{"hidden_size": 128, "num_attention_heads": 4, "num_key_value_heads": 1, "norm": "rmsnorm", "qk_norm": true, "attn_scale": 0.177, "init": "normal", "init_std_up": 0.0734, "init_std_down": 0.0734, "learning_rate": 0.00664, "warmup_steps": 33, "schedule": "wsd", "max_seq_len": 512, "doc_mask": true, "train_tokens": 236100000}
Each number is 500 + 40 x the weight over its row's rms, rounded and kept within 0 to 999. Layers, rows and columns count from 0. Numbers have three digits each. The size before them is the row's rms in percent of the matrix's.

# down: layer 8 MLP down (transposed), 320x128, rms 0.0737, rows 186-252, columns 64-127
# gate: layer 8 MLP gate, 320x128, rms 0.074, rows 187-253, columns 64-127
# up: layer 8 MLP up, 320x128, rms 0.0735, rows 187-252, columns 64-127
down186 100:481491488567532478497541472505537486481513527522569589492460475468481540462459521503525463390446499488571526490506442521512438532500563488469512551540420595562538484492502553459520506496515543
gate187 120:486508473513549546495384535484410585511538418514481517502532500474500561526466510515511502447480565418441445486558450538485437554476530521516517538490482507495508506428497542540476495436502539
up187 102:557586513499508477484564447501490466531516521477433505534446488487507553493416475524497557516535365519514452472461514449536516457470471485500451466431459492497549499533538495494514536456523562
down187 109:480495376447503490520493550460433498536501540489496460545546534495586557457502499553513494493444489464518453480545492472532546538474420492450563458514460482538474544455445584517483512448467537
gate188 105:519492540534502517537602497472431505507550492506500443469500454530521472505505444481504499443471542481494477469471582497580491520465516417493468466427503473559534474492528480501453512545599517
up188 102:499483568531550511531521413524498557439477465485511526490479406552531465484467496540473495543569488488467556520507498529518487516509539474544508532544516472455499556599496480453487518559538518
down188 102:482468581551430552434580491464508485595539500512472552502527465487443486552453519482481497535492487499538498550536502583471545526520499489561459556547550497559449485567471496427460483446493441
gate189 097:496522471506560522563589451472440505531468460502539497507474483496528535451536524480491518499521543489522511480464514431466460471509500460395460467441453540555524542445531540517508516471542470
up189 094:482498494534533451513445479494437499490479449463546455504422431487549539565511532582527520447449553491421507481553440457561448479577531529467483453493465378477487514508492464575519518488498490
down189 095:489480450489539444523504578549426470471485480470554490513432509519456442428522598463569492499500520467476464456549544497453471474513535432481548490490460463480527468500494452562572543470542511
gate190 115:421448558476480460454553495505550472479537456529511474504545487438523483516511582465452517500428538500527461435481454510483470544492519487485525507492489475490517574560479447470553491483521523
up190 101:543543470527531477563469462492485447485452477444491432524451516489531542479470539478512463522503400515538470511561441470474493508532517514469572477560488565548404501548467564460546498501507460
down190 099:543562478520530479477471514453486498464447469531481506493481519512607472415487473543533477478485518487534482456508531436516519471490501491537516464496513571550460483500464545473538457556502530
gate191 108:488466481455544598542452554473497526483540490469553467483498521421503590496486493466520521518489517590502433487466541435499512564513469505437487489532473473483554504525493471466519493423420402
up191 103:491532538495476438440523494540461540512529513537476523494484558470567508511484492488497523472482453548515512511487529529517524490512401500459569462520475545462419410501489534491476437443499458
down191 104:499439509565510508587576591568515464500519598458430482512528509456507438553499441539491559497503558510472486483560456488472511386442542484550537461519462493490536526509501475539504490496470530
gate192 108:528476561510538513457543470537593464528519444489429495453475482483543484513577481532488485518533480535475554547466513526432547497567463509492502555533495496527501500543520483573467623593522554
up192 101:461490533491491501555508478403449561518522459476502496539421487438531475480471569541474542524509485440493484498566602549565522461525505545566469447514458447495558473603536483497547455478537462
down192 104:472439542473539483490528397507519540497455455517428491478530511440544518581516555491498503540497534554463556530534466516467453506535532513480500514504536492452571509596501471528519538539566548
gate193 096:503425532481488541517493428458474403529458540473604585422481466510558499535487434495471522498467474520475446560537391530496521472500565496522483526467564477541493481509530513495514538496450513
up193 099:494559484546493489463458560535432420528445483504502534511502503407487544508527535498463490438440468520440477497549525482519509534549504507496442444470520449498498483460491488515493497516534511
down193 102:517460421454552441424492525535441455491441434518577528507463487549408432503557501543515482489490474552551433460495516509509521528475501470476460451512552484481587512519486503443504501515548471
gate194 097:559455481537555469567516501468492503497530492532511545500475515530517550475461611561502499565453542538424484476544493541458529496536450532514524546499521462564473456494532543610516539399509506
up194 099:426551516426510539466514454474508511541526492446539448475541531564492476547488521503559528525545530519437512542527478477437534547452536529530542600458529522576417463507475461556516476436490487
down194 098:473458555504520467499507508488496515495522528492469559388448469507520561462516605509501522586533506428512548537531531548496489452552471470548553492489436471614484559465516530436463469493523480
gate195 098:442423516493475576516489464536523504502588522483505494446500510510459498481532523532473506538522572577491545498551440574476491478506540476509520485451489467491526474520478457532548549509490542
up195 102:480499481569488572502494569548569476512552452423531496507492471541599525532584517490438555455457486494532477526554467590451493498518493425502566458435533510561586519478457512464433511461534504
down195 099:466463506465496486478571503569562516535443482482542506473505556496475527499544458470453467449461476422539524512498489524448410506451489510520476515489515429470534500472445489546529450465527480
gate196 097:517466501487474528494557514483581511467452436584441541471528488486540475444526450441485512492478489520476522465495518470452448493576578475531443469501522504539442501470452501556410534511550408
up196 101:471562501511469523454513426493504535529512468500490507524523502556512442507462462446556513473483503473484457513539529440519573572540535530591434473454550480529519573513405401500413493550485521
down196 102:518465486484421439433532420493490455469538456510497541435472507488566469495513490486457465530536498518448501535461504554504485511494552523477499571587525492580475437485515572477620454459477524
gate197 095:510521522447520420458457541490516468529539576502548523400547557592538530491458518491500484534542497540459529488482515431438558505477484512490536476503456487512441544481470502562520452459507509
up197 098:544565503446507521536463462523534445526427522502596512450480457516485502506532495482461481509457484527541532458520557505554437476527476510521539555492438478473440467464593452517496437580524550
down197 103:432501492506515505497465481471428533454528534499474464424555533513557469494447522579524497464557491516454515447474523518486507402486507491493489537472506518479601583439495579507493511479465505
gate198 106:529493451509503442531478515498516513465492402457501504488463496542472513539481569548412489490468434479391566445437397408486525506519488497512476457470437512495476544545484537559511478537625463
up198 099:483506588548458520526444488513520466508476467502512512503490537526468519478532531469459514582447470529511528599510532498497476483510482511495464543512540495515479434497465420565500479405544514
down198 101:447534494466476431481505457505554471496483556550522453481501531449505551484523538505470580492542485485498499487479461594490463479502510522541605546564521475501530503411429467474425569556499498
gate199 104:447545526476513487503550477580561503506493522457425551491502571493474470483539523440534533438499547465485409543472483527532449500392553449424509494503517491527544511509476569448521458480489432
up199 096:426554502459476489512539402488548563550436516405519514510433516513522547433503535478565501444516523491453442530502541593518456557493544501463471464536476564546521504415476519505537531550514462
down199 088:463530445520419497532511471489454471478506556503389481582462551448444527546473504426495484528509547541466411524521490427540574480415503482579484509435493526510475489542530477550531495477494566
gate200 104:481464549459461532521508484498463514432507495477415559475469551547488527503513462520554540444495466531519517436575497537536405481564437565567423536536461534525429447541434467507549534552488514
up200 100:479527499501434523546463484597500497519529560439507484494462441501494448549543513505466467463510449503522571534473469512482474477495470534473542572562482517529478462506493479436522494484462533
down200 106:541519550611518517503573489476515515444478508507498514582568518500568490505540400494526526527509517486459502471507476480537434548507481468495525551472431538515484462484461455551473447518433465
gate201 106:430533552458535536564544461553436518514504570467469526418519498441575523527518449540538468497480527523512478496546514528535559539439455455509513472468559544465571471548483566498540504444501523
up201 100:431508450473449481530474519469494505488513478456482397570471446508533449470510489472472503520531513571559525474484551463460491577499435639513513515474479538504511497459503458510493467518454486
down201 094:459539534499527519461548471417504495505453448482539461600466535466468476458508494486500505429530515531522519550484522470421463558504494492493471490439416426562505489466447518553486489538406518
gate202 097:510499477492460558465475515596517531511478481536490531506500486548556588591505535421503546460517502500447492555530580499418498549410504494435462507528497506496483486493478490453553480532473481
up202 096:424511510427530457522429530474481486495524541446519525593513460601520534499521465524491524530503523492497489489517523471475557473460480472517440560494481526490497468597510472509532455454522490
down202 098:541509515496560519438551424552513546448510469483502484506436529458556471498495508525460539534468526478431459485498440480538470465509513531511571472531516515451538572451489540502472525524555540
gate203 106:499450546469497458544494553565609481484491491543454513492477402444599473525568530510522520558496563560525493407509494474490442572477494530487487511510480508470529505496508583461507477517507483
up203 102:449567539450474542529537499476577574442507518586474498528494429468513575492553528497518446494501579491548569482459427515475493460496492535422520512542471525514444476529422554496476498477471506
down203 102:501514552578550565537488431503483474433552493437555444531475520445573468482480519481612444485443523455517545502438497457442510463532492495563495438528507515554554521537516494485437503483484478
gate204 104:508489525462540525483507500486502494497447424454478418483400540570576472519444537518495562427500455502416504445514454524546528528592539444486451483464507453539458553551512493469511550467556483
up204 105:457532477493468428540435506513515530497462501570490488554512525529568483475526528568522393445484499458529533465485461457449533519483528501495518510460499491535427509477548556504448440463517516
down204 104:535452514543487561495518533495491523502496514491511554536453544494481518443475477529481508515409551475464504551540488456519572492403499503510465528441462553474561514521531529574422492473501548
gate205 107:526462489479525489475469504471499480473448471525450514468525504538447564439450530550480568472524454547483477490508501501485529491505487558494541471479582595497549554461460504463389551541497493
up205 110:506500479459486466477398470451570488471471530440520480454540429498497479475542507532540510518413509505560526441479504513501440518470541483545532519475482474423496455472513530553510436550455514
down205 116:507541432502494507527474445454452552480434571533434479491485492508499482471467480483461484567493501535550535517469556528422452522507517505520570497456492432447457578510452514506552428502465448
gate206 101:512509520504472507537454554519526555489511480490500539482439528534481463520472464475520525468514511527493533448417457461484518497515477461510507442381482550507470573508536533419506522507531434
up206 093:426486550550497489479475535491550573508549518492514480536446524440425520515456549588566492414447506494378477573480470518530555478496463511483496469537479540536548509511496486474487519466514513
down206 105:467469551550521552531493465501496412489560512498450477511436502458500479554524520548509574482555451519464613504521450534475494535491546468605531524534474478460560459517553528553530496495473480
gate207 096:468509573585463536501523463521477494399510528469450476488468565492544451520527421575543513516494494543499536516526449463508532499472505509465535533467418455515501527455450531495415516498485555
up207 103:520481523594541576515466503544459498510529518484510518501423499525451435528490537555592545530489594478482431481562499542501555426505453480509477524465478441491519475419484518492433526515492496
down207 102:503478440542523493477469494491497442490506543490521469470397524520382519544515451498501466570476517507494382469445404530448538428495462524477425480516510524500442552429510452539528495535544475
gate208 088:509581476444439507500520490535481539578522543502471540446437539523478530517428491514599549565554459479553453472448480527564430459487525519454481533479505566458488509521501562560478533463573463
up208 096:495499527460474521536479563543448505560610517507443520418470528465443488558533490512585488488523501476552451460447519489529422472460508478489498517480494556448507566512455560458525558471516459
down208 091:535488463472491544517575497483447514561540556576498520512487525496408514494516444528448455568528512484529422484463491536525525400463534467564522531425536597530460504531495560433484423444505525
gate209 105:452476533563518496512519539414535496482454422468513494471503513527491503496550586465458508492491480479471500505474457470499540546466518513466471512489535568447520492492505579502471457523451485
up209 104:424506562454483487497497530535534575470475543484416497525472537500448504503532512493524543464507529502516431521525461464543523424446452518529535474439462534510508551489457547473463528540440475
down209 099:578550554551514495552502462491456510478472597525516407526535478486499463531528442562521461489580507468523574464385472489497508533496407510563473460551476525494462564496532470480487558451493454
gate210 091:504576506445493567501484530499498497551462575451510501507492475427483483499611511533434549528491552444501550441424478450520489500499465369512454554528487497503474526504508514500534453549490447
up210 098:512488511510452456479506404484509512449536506513519518456453530506519429559446505467577482451523397525576482534497537521472498497540527538467480491445505468575443485475478441491477510478462481
down210 091:528508508556518507454519485476464492526524509521606488488373550488522490540536485549500471521557518547517538507515521539427402462535480544483489532481542491491468449455512544543578486530500526
gate211 097:538457523512534443462487467426504463481518483498563498533483549561499445446546488483580577469528526553468471469542514518443474457512517516400420505533424551559501483464524466473458481556545518
up211 103:467457523454512425561427466491444440503565495484418496578502497520462524653452523497482456505513495426550531475446452509555552493528532476506527487504507454534503502475468466490481556495457565
down211 086:470503571503537492520504461440486419477515443534545501495401511517522471431504469459513571497480501497516521528515509534481485506496514514504444481471384457530468510466430480512459534543481514
gate212 102:510565572483516504534525420458504499507482565510414527537551447562487540518537460499493463483511536590510521530410447469520522602486428470494461520520460455494531529476465452482516513497454539
up212 098:501522556509537522558473466557442560537459579543517534483524498449459505518485544494399445484498556543460472513468418482454514586516533573485461504495540487496524548457516508515527493557516487
down212 098:557445504568553521481529497521490551562541544563562533498524529521470561433474517455484448465503522480511528535457527454471455545482499519572442524588580580533540478453406499491560507486528481
gate213 100:427462496595485594506499534484430476428513480530502464506428451440495494558506514478496485477521462494535516523496562439559491526496505501554514520531492534566500548522471557537517527538505552
up213 102:556565484396517409464512477550504467517468516512421513454517524503517493562489491561534518504527513478509473527457466519525518457556516522489495523520524519459471500448499502512427487520487517
down213 103:560521456473464508512536481477453447458407520522470532484494438504606443533496562497491498570413472534563519429419440556499507490515470491481499489470561499520532516511541419529439515491513455
gate214 101:503486522582458492555546521540430509479569456506533486521541521475464520502573406464492491523436490476507529499455536477505463489566542477452417491548563492510484464523469551522489435520496507
up214 103:546462446562543429461450541512471501425486455452417455457538491479422475525475481538472460383423523550542451471454482480549528519536524478479422524531555473473501481450530574493533525471492445
down214 097:488452488502519503487601531489519440503489498496459517511521488464501490470530394483528535531440515388519499561592486492517477454537443490532486474455473440551537579550518509481518521525441535
gate215 094:509526504466482502560489490429448444531467504530545500485498389394534416514567464453402496531459446509453509572464432512501483483453485549506519493521526583495455481485493573464543448489495451
up215 090:422495547574504538566500550542475529589515504506547478567581570492477499523545488496506471479463489490473457416467467519480502473529443534513498506499517421450545548519516515505470557500431553
down215 095:416529517487533472543558473483518447477540462512419504442524548464554504498493539488549487500440500483546484438463537495490568448469489489503568453504479541523484452432567528494533495507545560
gate216 089:497519493598462450530487511527487475508496449516487507530501556441550458490552567435521541497447522482466489502444536443554492556525485536480442471467551523514487495430526435466494530541508498
up216 092:464463527512512500495550515504473447518509514484548526533533493482522475418534511506538492562535459556504524620489516502439541450471512566490524446464552566526483474518558538456470494527557595
down216 088:450518568475485446434504520532510462508524517472513572625514482415457569510502515496558492465494545526478420467463412485418507478558491455539569517513512581542546513430557453476532525527550488
gate217 104:483445466473511516514520466484505516474454427543515486500441473498473453535490472527419526506540603514469431629530543588536506447512500479557486446506534479493473491493488529476482555474524471
up217 104:556440560504522505531435504535500528524568533431475531575503508483477494463533509501571435508440476491544467537434516541493543418450410508467469502616583570492493517479464559565502487461475495
down217 102:511475496512501544504485499464513553516525538475483513585433533508526451447491461472518554515511460456527570491460441415494474606512553447452526447458478539462523466444502542471560513527550560
gate218 108:499539484514489418602561497544448483480531561509527506527485515486559422440455522579512530450501454498509550462474533515497512478428487507509474568520521492450483481500458523533500563428441457
up218 108:492526525508464480468483529461456502521534526538470471556574576512515556524552499517513514453471570466560516454495531524482451499462473448424509569502506581422496450436491480507545450560505461
down218 103:520470520526492447547487510460534505447477527506484492462498520481523519502518512538438547511499549537457540474484509509635401512550534543407492540464505464500569458569468428481424512487467424
gate219 099:523532560524433501520520532546462498444491463535454445525541559555539444484502439488507492456526443447476516512491456539613400481499521510533527482459598490475606502570483486530555512499504512
up219 093:518552533494458498492510508408527493463478524510471460535530545469568509443521543525509471434510453464517547497487561530581425465523499607549459506519599487531590482455546497522492486543468561
down219 105:519516508473485506511421559443508472479573494494488481512480457511554487501431530538514465516580517557498417489496603502533494501471472526548532476532551533495521502498550494518458441549563557
gate220 094:488446571570449506474543490455468502524560480425522496462554505505587474528519493536564458524475535520455444460579471474528476520493520516471559513460529527503473531516443403484423511521501524
up220 095:491464458497456522561491566446461491578458489492509435496463451505496472551498522513521501452474491500475420425504532509433486439503543485594490512481525511533438491465496519423488514483518498
down220 097:493540429488474488539493523450491471515464520463517440497503487546453481487475552449566484564565528485586484538554467547471472514536517510531502488542488441577439517505465450517563513517544476
gate221 096:444537497483477447492530483553561517479524474476533460515452437493470505487452495548473431473558479538442553520443499472393500539507514493453515524509498499463523491523517510532648505454528542
up221 096:540530535485524502481508533449500464492460500513466486518560569499448467532545515532568527558428474464580447478549523536513521459572521534474493478522467502526443428521495464458381503487497588
down221 097:482484486521524461497550477620540524510418512498493436478479543499441437534501556506431443509503481605455582541517447479511477506449473514489515464485427513510486451514513461516530494465473456
gate222 102:535492450470529448454582471461561516544534551516463516608440456469555499490475494473538561476481505538539481497540515506506564444510514539434522527468545596479515441521528528468502512554452472
up222 103:469441536483438501448430496524429457521508488556517497507447407519472568497507509554570470463536542531456506550505520525562458550479533480576517564548468437528513515510477484511539512450487495
down222 092:476494461495507478481534519548514499444475507468580517567449482561467481451471501483445503494465504582578510547497526522489531458515501499505519483433443491464481417509540442452483517603461500
gate223 107:489530497530464464562541466470510398497508583403507510534462479591461482497476474500574501511534521481512534526563462464504558504499510436530527465497503463524564469461534506528505569568438423
up223 110:500483455540532488475474438508505552554531502552494586487491519488485545553538614420500495501470500493504419513501486546520487547489481581487455496523523547528496480529459449511543430480561523
down223 093:474459603492455451528514450463525475518488452607557519400486572463556474521531538500445470465513513553520478537426462465517436469479551522543441506494498528426512460485560465453553532460490529
gate224 103:482424547488441510520518492491528484521456438515519503530452465467489504548510500490504374568521460506527552509538551520489479488522491437468459526524464501542516565487483452491473525488566488
up224 102:542475504481511510511517461552469474462470466497509409588447507488493451501535515416449525563477505517506525560524442533540432506508538454513422530527554504465513507448477477515528532431493519
down224 105:469489469472471483483551456430505512562431518558503477491545549488471522469497507475507441528498521508527595479494542496536517598487539544513528552551437497463494543510484503406512453507563476
gate225 103:473442538567514537529493455513565516492566503536503502455459497541449477424528482474499430535546484582459497526430537507488491550517469506471562504490486537517503497572542421473444430520501488
up225 102:546426475606458501497508437450538547456539533405484446486463520481519441507466501493451489474438487514499500510436486489555468445581446452472503445490525546503491464496506494483473441448529470
down225 105:368495512462536509460562458508487492467521490469547523491522537549440515543553554483536526542504515480531455473549539567445541532471448506508525520516548419480532480506495390555521542474430446
gate226 103:550525489552496522533397551537450455462479534487492546454496550483522460582550472518445544500542487533523462532471467497536543513455508467524513493533499458525531491458479525489518501458529508
up226 092:527530475506474505547371514485522487470493444491496535505436495497531500526563414498473474501535479597481495498543392553503509523508558483420394437592469497520503500497495496466493507513545447
down226 089:518430474457476490466482502519547449547448509509463511531464464490524524384519522535456544450493497504457439489556486478473453477525550598481459516478431507477437548461510492499464503535524471
gate227 096:456496469560483456545455448513496495557540459501544519501507463576507504483524511462452517449485562516491494486453441452513485555470528441476489467494486491480399517587555572513483491510514539
up227 091:497466479522514498532482476452509505546548477473511485573505519424564486516458594477420517507487480509480545544502499538464543551417497530547466460534487510564495489513445487512617500483506529
down227 093:513519494496503457544407566521521447529571503506438507512526496467561551508491563521458537475502479521470416526526471558529470508511522429554518453526462504436504436507523454449449498489582544
gate228 103:482478563407461508512514526511481471533490442461579498501495489441544508460512514432470514392487469480532518510567594517487460533504503560491525504548502482463535449463496484427469468431529514
up228 101:620465503444507478505514449489542551511480544468459520423474438581488497487450509541521464521544507458463507469526508488498463474475525496545546528502551574506523462436495497481471534549485467
down228 102:535464508482483459540474565513545519451565524451532526450541560545534492431500400466487483461476485537502527473505455519519492531519516547552515562461521554430507476484546496463463573517487437
gate229 098:518419480460448512429447553515540457594562531525451484512505507472504448452541488466470538464547548434501448540485453451533453558463493508422483468514523470513511498498532541536453511503522537
up229 092:535544464466446507481563551561539523429458512555532433448486448547525487452490546530472510465542509507496468522484451478426498566541560514544497478542526467558473482488455511448501479521496592
down229 098:504481516465595494507553373510453515503484478433504520467462438495446533555517486477545482538463435524521524476454489476466511511550483484499478519432516544441580479510479493554521463567491483
gate230 099:530492530394485516398525533482546498518516490459547525532518500505536539540501458483558532488510490553508511471469559453467438518526483437561488495406469481458540544541500522546549556581472539
up230 102:448540516556463445555536572520440477560540487473520565454489459532506582472511440451492494462433547487521445501488548448523556527466490444544474482563465544461464513446478511480510457513499531
down230 104:448454489540525457557540503489502504469538497441483481506437506537495524542522415490475552564548385475463476476517491485495553498530518513499519481518547547496476513403517466497421435509417493
gate231 095:513514516529512668497498523517600463539465474495487536530486472525513457471494480414467511526529486548519504461477451551492422512543515455447444544537440414463534457538461498522538460498461513
up231 098:490511475426459574530503545520539449562557443526470454494503476571462537540570514510488550495565481520454503577539516466521550496486552468506476552539447507492520494482452551455502492434494492
down231 092:439513548522498548462496581501507572538489504471499560495511416417480570478476467531558490517443530523526430526436533568536451405478433451518489502523468509493518507466561567520462512525455609
gate232 097:453519530515455544468512521469527555469464548605541593535496558563526496525450492522526572523416485413523486499544466513554469562436520452549467488520523521538530508480480560546502526488497483
up232 105:488537497493515481457473524402581437453437465477579491489479551501495529431532492529487494507488542490531522494523418574530517468510480509495468447506431458594503489527576494582463536553503509
down232 100:470545536520562467509532552432588520485476475542531487529516511394548497472526451515465477503515538416494521482523480477571491445479493512485483411470468459537490444521555482506463466488443488
gate233 100:458511456575483530529528490497495483463531423528511562531611519485493474548575448483497492450492515504463504508559482490428470553514539467578532479457519484563532506552473477468538498443470458
up233 097:507543536504498567464454515560504497436366516514523457446488489563497517507470479561417583457500521527501497479512577478499464515490488538500528481519443470445540543457481506474502519474558518
down233 099:525534547498534491469503485470515493536484487461526502522569542512478490488415460504508415449515443516453511447387493479548486492446490545482485524503518528537445451534567570478496508451511501
gate234 112:461505506485498570490545537465505455475479559500522443511502488624528573487567522468458510502423473464394493387537500574536531457456468526486535529488469529471510517470431518508549542487563525
up234 102:355525547510504550488489498494447572449542509502538515486488487525495529500523485541446456530514509509438466489494542516505543506470433461513505462451524535510461529504427499407495553487527567
down234 096:512482469497533477499535487437500440463529436454488546463503500507449528496479449453496443522485462439526471500496469525457495463471551554511498493550493535425453600500440503474506512557553470
gate235 093:526344529505553545494540509430501439491481460495595470536534460484488506561534548555547453600527437552451526468566482489521462437441501483461455490519536512460574501544494475481506498479508437
up235 099:602528514508425542449528485528486482530557508556461452478504432532510526510575502548479490513448532495491480500457427468522449481435509498486493473508476532582523507512533561477499470508554490
down235 103:543572502530437587414501459522485502537538504557502454512562449478461522522535485486419482504439467517485506427452441438493436481451497468548508466495506505503464542474566550438484540549553540
gate236 103:428558485467473521504523474531524458519463504428510475531532489508498495480509434479479500520503471513517493570547509478506483538509519536567531514553512514516500601493521589556524440423473567
up236 099:544425523503479502455463551424536527492542511484450458504532539455481534575491454502523492555472537466551484414481570509529544520429463590450518494540480450485522488528409409492522496467528490
down236 105:432555474491472528474520458504521467552442521486442566522466500512486547529500534495530510442473449527540574553502459528457470532550521507520508498519478506465471502473515546449496432470515601
gate237 106:527509547535420617409537525525480497558521536557497434455465472561547522503494458496483514455440434418517496467553525479452497485538529500443509467622446512525562480582487516500455507558477465
up237 098:517472433557482488481505504547462447535425466434511560491532513402484520504536538502483476511518515547493406507489516472485555461436545576449529473484444489496519554499554466463465478523530599
down237 102:430574464501529491518580481484456494515541451449502519468548432487481554471559485503490522555457458536490562417523489513522452567489455516554438457464500409422442493535515514474564453493512538
gate238 104:466504481455416541444514459563466498602551488546542506537460523506544475488489559497497493518508478499475483501532456405458479467531498548498500467549496508513514466469478459533508467496491479
up238 101:529465449488594490383495506489494488455499526467525450474461523512476534546502526569556494548532463498512573494526521529526467558522512526428475496503459433561496509527562505501529526572557536
down238 106:535507537534540550456485506545476476501573448520511485502494439412471500508414538536532543535526539466496550449504501520441513476496517473516516469430456587476569477456520493492518556511504551
gate239 098:524465481519501452548497442545457497482472408473514521506467492476495504507498523458464473559519551473501487541521511473547548501534505525489469461488536486530564507529448525421595511486519531
up239 099:471548529429539462505516495522422532438524527508556484508500456502508539526523558490466509519534445423496514558536470543544529460504477544474476495525496413533487601489513574528457480482548465
down239 100:481591519460478451420543481589463535546466495468493483499517436485456478456548502520529460533483453507546503523508510428521496479495553551485505506526486481538542577451490509549487535467492478
gate240 092:467516486559551499572465487452494543475511522469532506493487533510513476496453483539569463480486451518492600453464431498579514539513413568447428500521556514494496564535472432501516519463501605
up240 097:475406460520540527448468499533561424533512425530557540510441461543536527506417446415471529525477534518535463495570522566461550552515515412469570476482442459498424493500469531497497459485514445
down240 099:530439530505507445514492483472592489566540478557491553466484515525520470550489539463548535507509517465514561522508477468521479509508515493510587491625451516499475494539486589470536508487546447
gate241 104:533451508508580482460490517493394534504490504489470500468543430513441524527510451444526488591522473487506500453504471582541507582519515433521507522566475503478443450549483479430471546496546485
up241 100:526492493531550533417455537494524501515503584534588492460535406428508448536524504551526515481547489488519563457509506511495478501390507470500483552458496504547539518510493517477535566540527465
down241 101:541435497496531450481410524519506510543456511533462513521440370523498518544434495493532588547579536499503422549501476544516505513511514454504490523509475542512500477444508462485450570495540479
gate242 088:516473499511508516509483503494470525517459510469537537444522517518501443507454451458497527508496519503536457458512515496522554506418538532511547506473577526461549402547506483534505576492468450
up242 098:464541479508464479522546551470498528493561507511546426591519532507495516479556489542511486446420497543530476559544590454501469460493476487570483535475412496480509497439574499496550534467558500
down242 093:432502497456492434516523489488501507520491495428531557512495604533466551477525551527446422491453546512546483550543467525509481568457535528521577519535394575528498568472466488497471467485506443
gate243 097:480506441529516489472481450515528514519545496553452558482541532452538492536577524482460485458492508433508553594463438484494530498497489447523476507488508460510527588481508499509464569480428526
up243 101:496506465528491366525511479520564443544529528466575495497528558508531460465513564407537594505478484543523532493474548532531513470594470532541532466543565448475503501507543493491445480501530517
down243 105:507532493607469566534492485500536464510554459520527513440454440467497549535506499538500550540465547539424470520517542467506547516524553580500419408527516490493529493513516531523510509588605488
gate244 099:526610542514517458417551450440537502478509546458485484511463476501456555542472465540544525451493491571428547545395508521515511522520506577502467512539533524476503544531542516505502517566474534
up244 102:521446458578486532524468523462494436451555482494476496578518523523535474500495562539492527455423490458499497488475486523496466486551472488446517477499540546467482543530549472423483467412490536
down244 101:472448435502485463479483519526519502535506479537394513429484517457543540529470516488487556466509530531515448441520491494470456451433396526460513488446547455467478540501509518538462563559556502
gate245 108:511505448571504457472509512490450425488515546449584411427501511473436493526451513513548561456528497483467532494436455553510516562468484440510507456478468482542479509529548462439467533430470485
up245 107:540444526415559519514485480507531488493452493504506426467496459474480526577469444563544525483557461528479491555592522454506526578529484506504432439503510552489516473457486508455533565505527528
down245 103:537556548584529380499528513491469484496473529511488525480423547531446517433458501427506540568497495460531528459517484480560551552556503505539446556534462500566508550478497562509449449513497520
gate246 110:502535509490552517477489451499397531459522522497491473478509497513474452484500551527468524457587445473448565467462476475562546555561469508453492490447556463462485559478510508475515454500519556
up246 111:486535554503493458475525462492475488498533504449525489513472459508555542523476456546505421494485532492452499513472526483506514502480402456527511520460551494503501514489497490553470540501567447
down246 104:561567517506459450459545517488520531448514518436587484489503507441528517466458501539493501443484471550535543491479448522514489500456480465574543557446510474513484526608498610504521502464460524
gate247 097:471493586529486500488475540504426508551532480507557454514461560467482498534523486515490630499434524472532524539513431504513485566477520455485419478532538479524532520572473511440493497539486460
up247 100:517490530513431458498498500507517535449453572503352539474477523520503516497513461546478474473552466487476461463488460483563440470507502451505438554504532495501587444485548523554480421555509515
down247 110:534519533503544509546527522530552483493527535451472495466544460576453512495458480536500440539549496462525481477421462509571493439565506480569544491534485487549552504447500519509497488501468459
gate248 095:488527554564466489432534484562519465442516512484485482494499489516516486481467518463499508472497482521450514554505535497476510500499510488477477511536455501506489583485566539515459519469478471
up248 096:450498506522532497507527510579455489469484594569417490547581545536529545500477500485460558465547473511546507511450479455473567533507477462503394454487529477496494490499480501463503458563559473
down248 094:443498390444417422487548503432521488494461453510518511501521536531504526471508529523577452471502532487524504486511495580549528548554475581488555562477519448556484540457498532476513570561527533
gate249 100:481559495461557540465518459510504482470524524554493611552446499449497504487501505510462486487491456524512457543484440614482501476511433529488427494515455440516538550486514546554509495526525550
up249 097:502606560492535460443460535588440511550510468443468492462488507477537482486466538451489536517522519508539491439545482382553455516458517505443515471505483512490603498549496513415469522488516502
down249 102:611499555511523525470498465480482551463525487517471592516508563523445455521510552473568451480435473514541474520533410554486453494497465551538487528499524416527502503592479503498484489475462443
gate250 101:548508526498556507429498487496452499516501433394537487550509427538518519550473518427501491524431472461521487443572476516521407510495493497408505459541447485523520540544599460515481548531479474
up250 094:485470447509565553487499488459453566487578483513492457479587508524508553507514446441547494591417508475559472543490552452456465531414505486499519520499476487547547565541493482556484499472420480
down250 098:504543505496549498521507502468522606539545455505531497529529529481418516464556506509555447535475526488408495509419604445535407438455557483524518556505480489534475566499465498591478455500437473
gate251 087:582488493465496466421560473491524489519447518511511461571588524533630488488472527480459487485403444453427521537490499530507542525519467498469497462492462503585488438475565476469466502502529445
up251 089:451481548425391541459413506520540493502436523512514500473452526533480473454600485491462455519578486505456527490469505524488477551573570406528445531431559473530513510473470477481503497465503472
down251 088:575488478553554440453513479474470534462530524492540478607508463480511495491452586519604468478406491491493552575506514548420492488467465471473475450511501539518472477510534479490525469437497507
gate252 108:536480433478491527418491468515423482476547586459490503453503529530464493502582562541545502526426495516487481506481485536468541401471498540497495494545518509472468462541524592535492491572503450
up252 106:533491440440492518482520487521493479572449507437498512496496500540438515514520499544466536539486507539529461515470499459601514600495515483477469493494447456534500443530446567527504430495518551
down252 107:545496535478547542458476496467493482495536497473513513457530416523574512592488563447482503499534493502509487509533455449583560501504549564497511546499436563511538492541563545518398522469485554
gate253 093:492449498429486531592508492484479473493502441455479480453475576491485541413467518479589503486527546502490435488540473489517494500502438587446476514510511507494533490512507498460404535558480564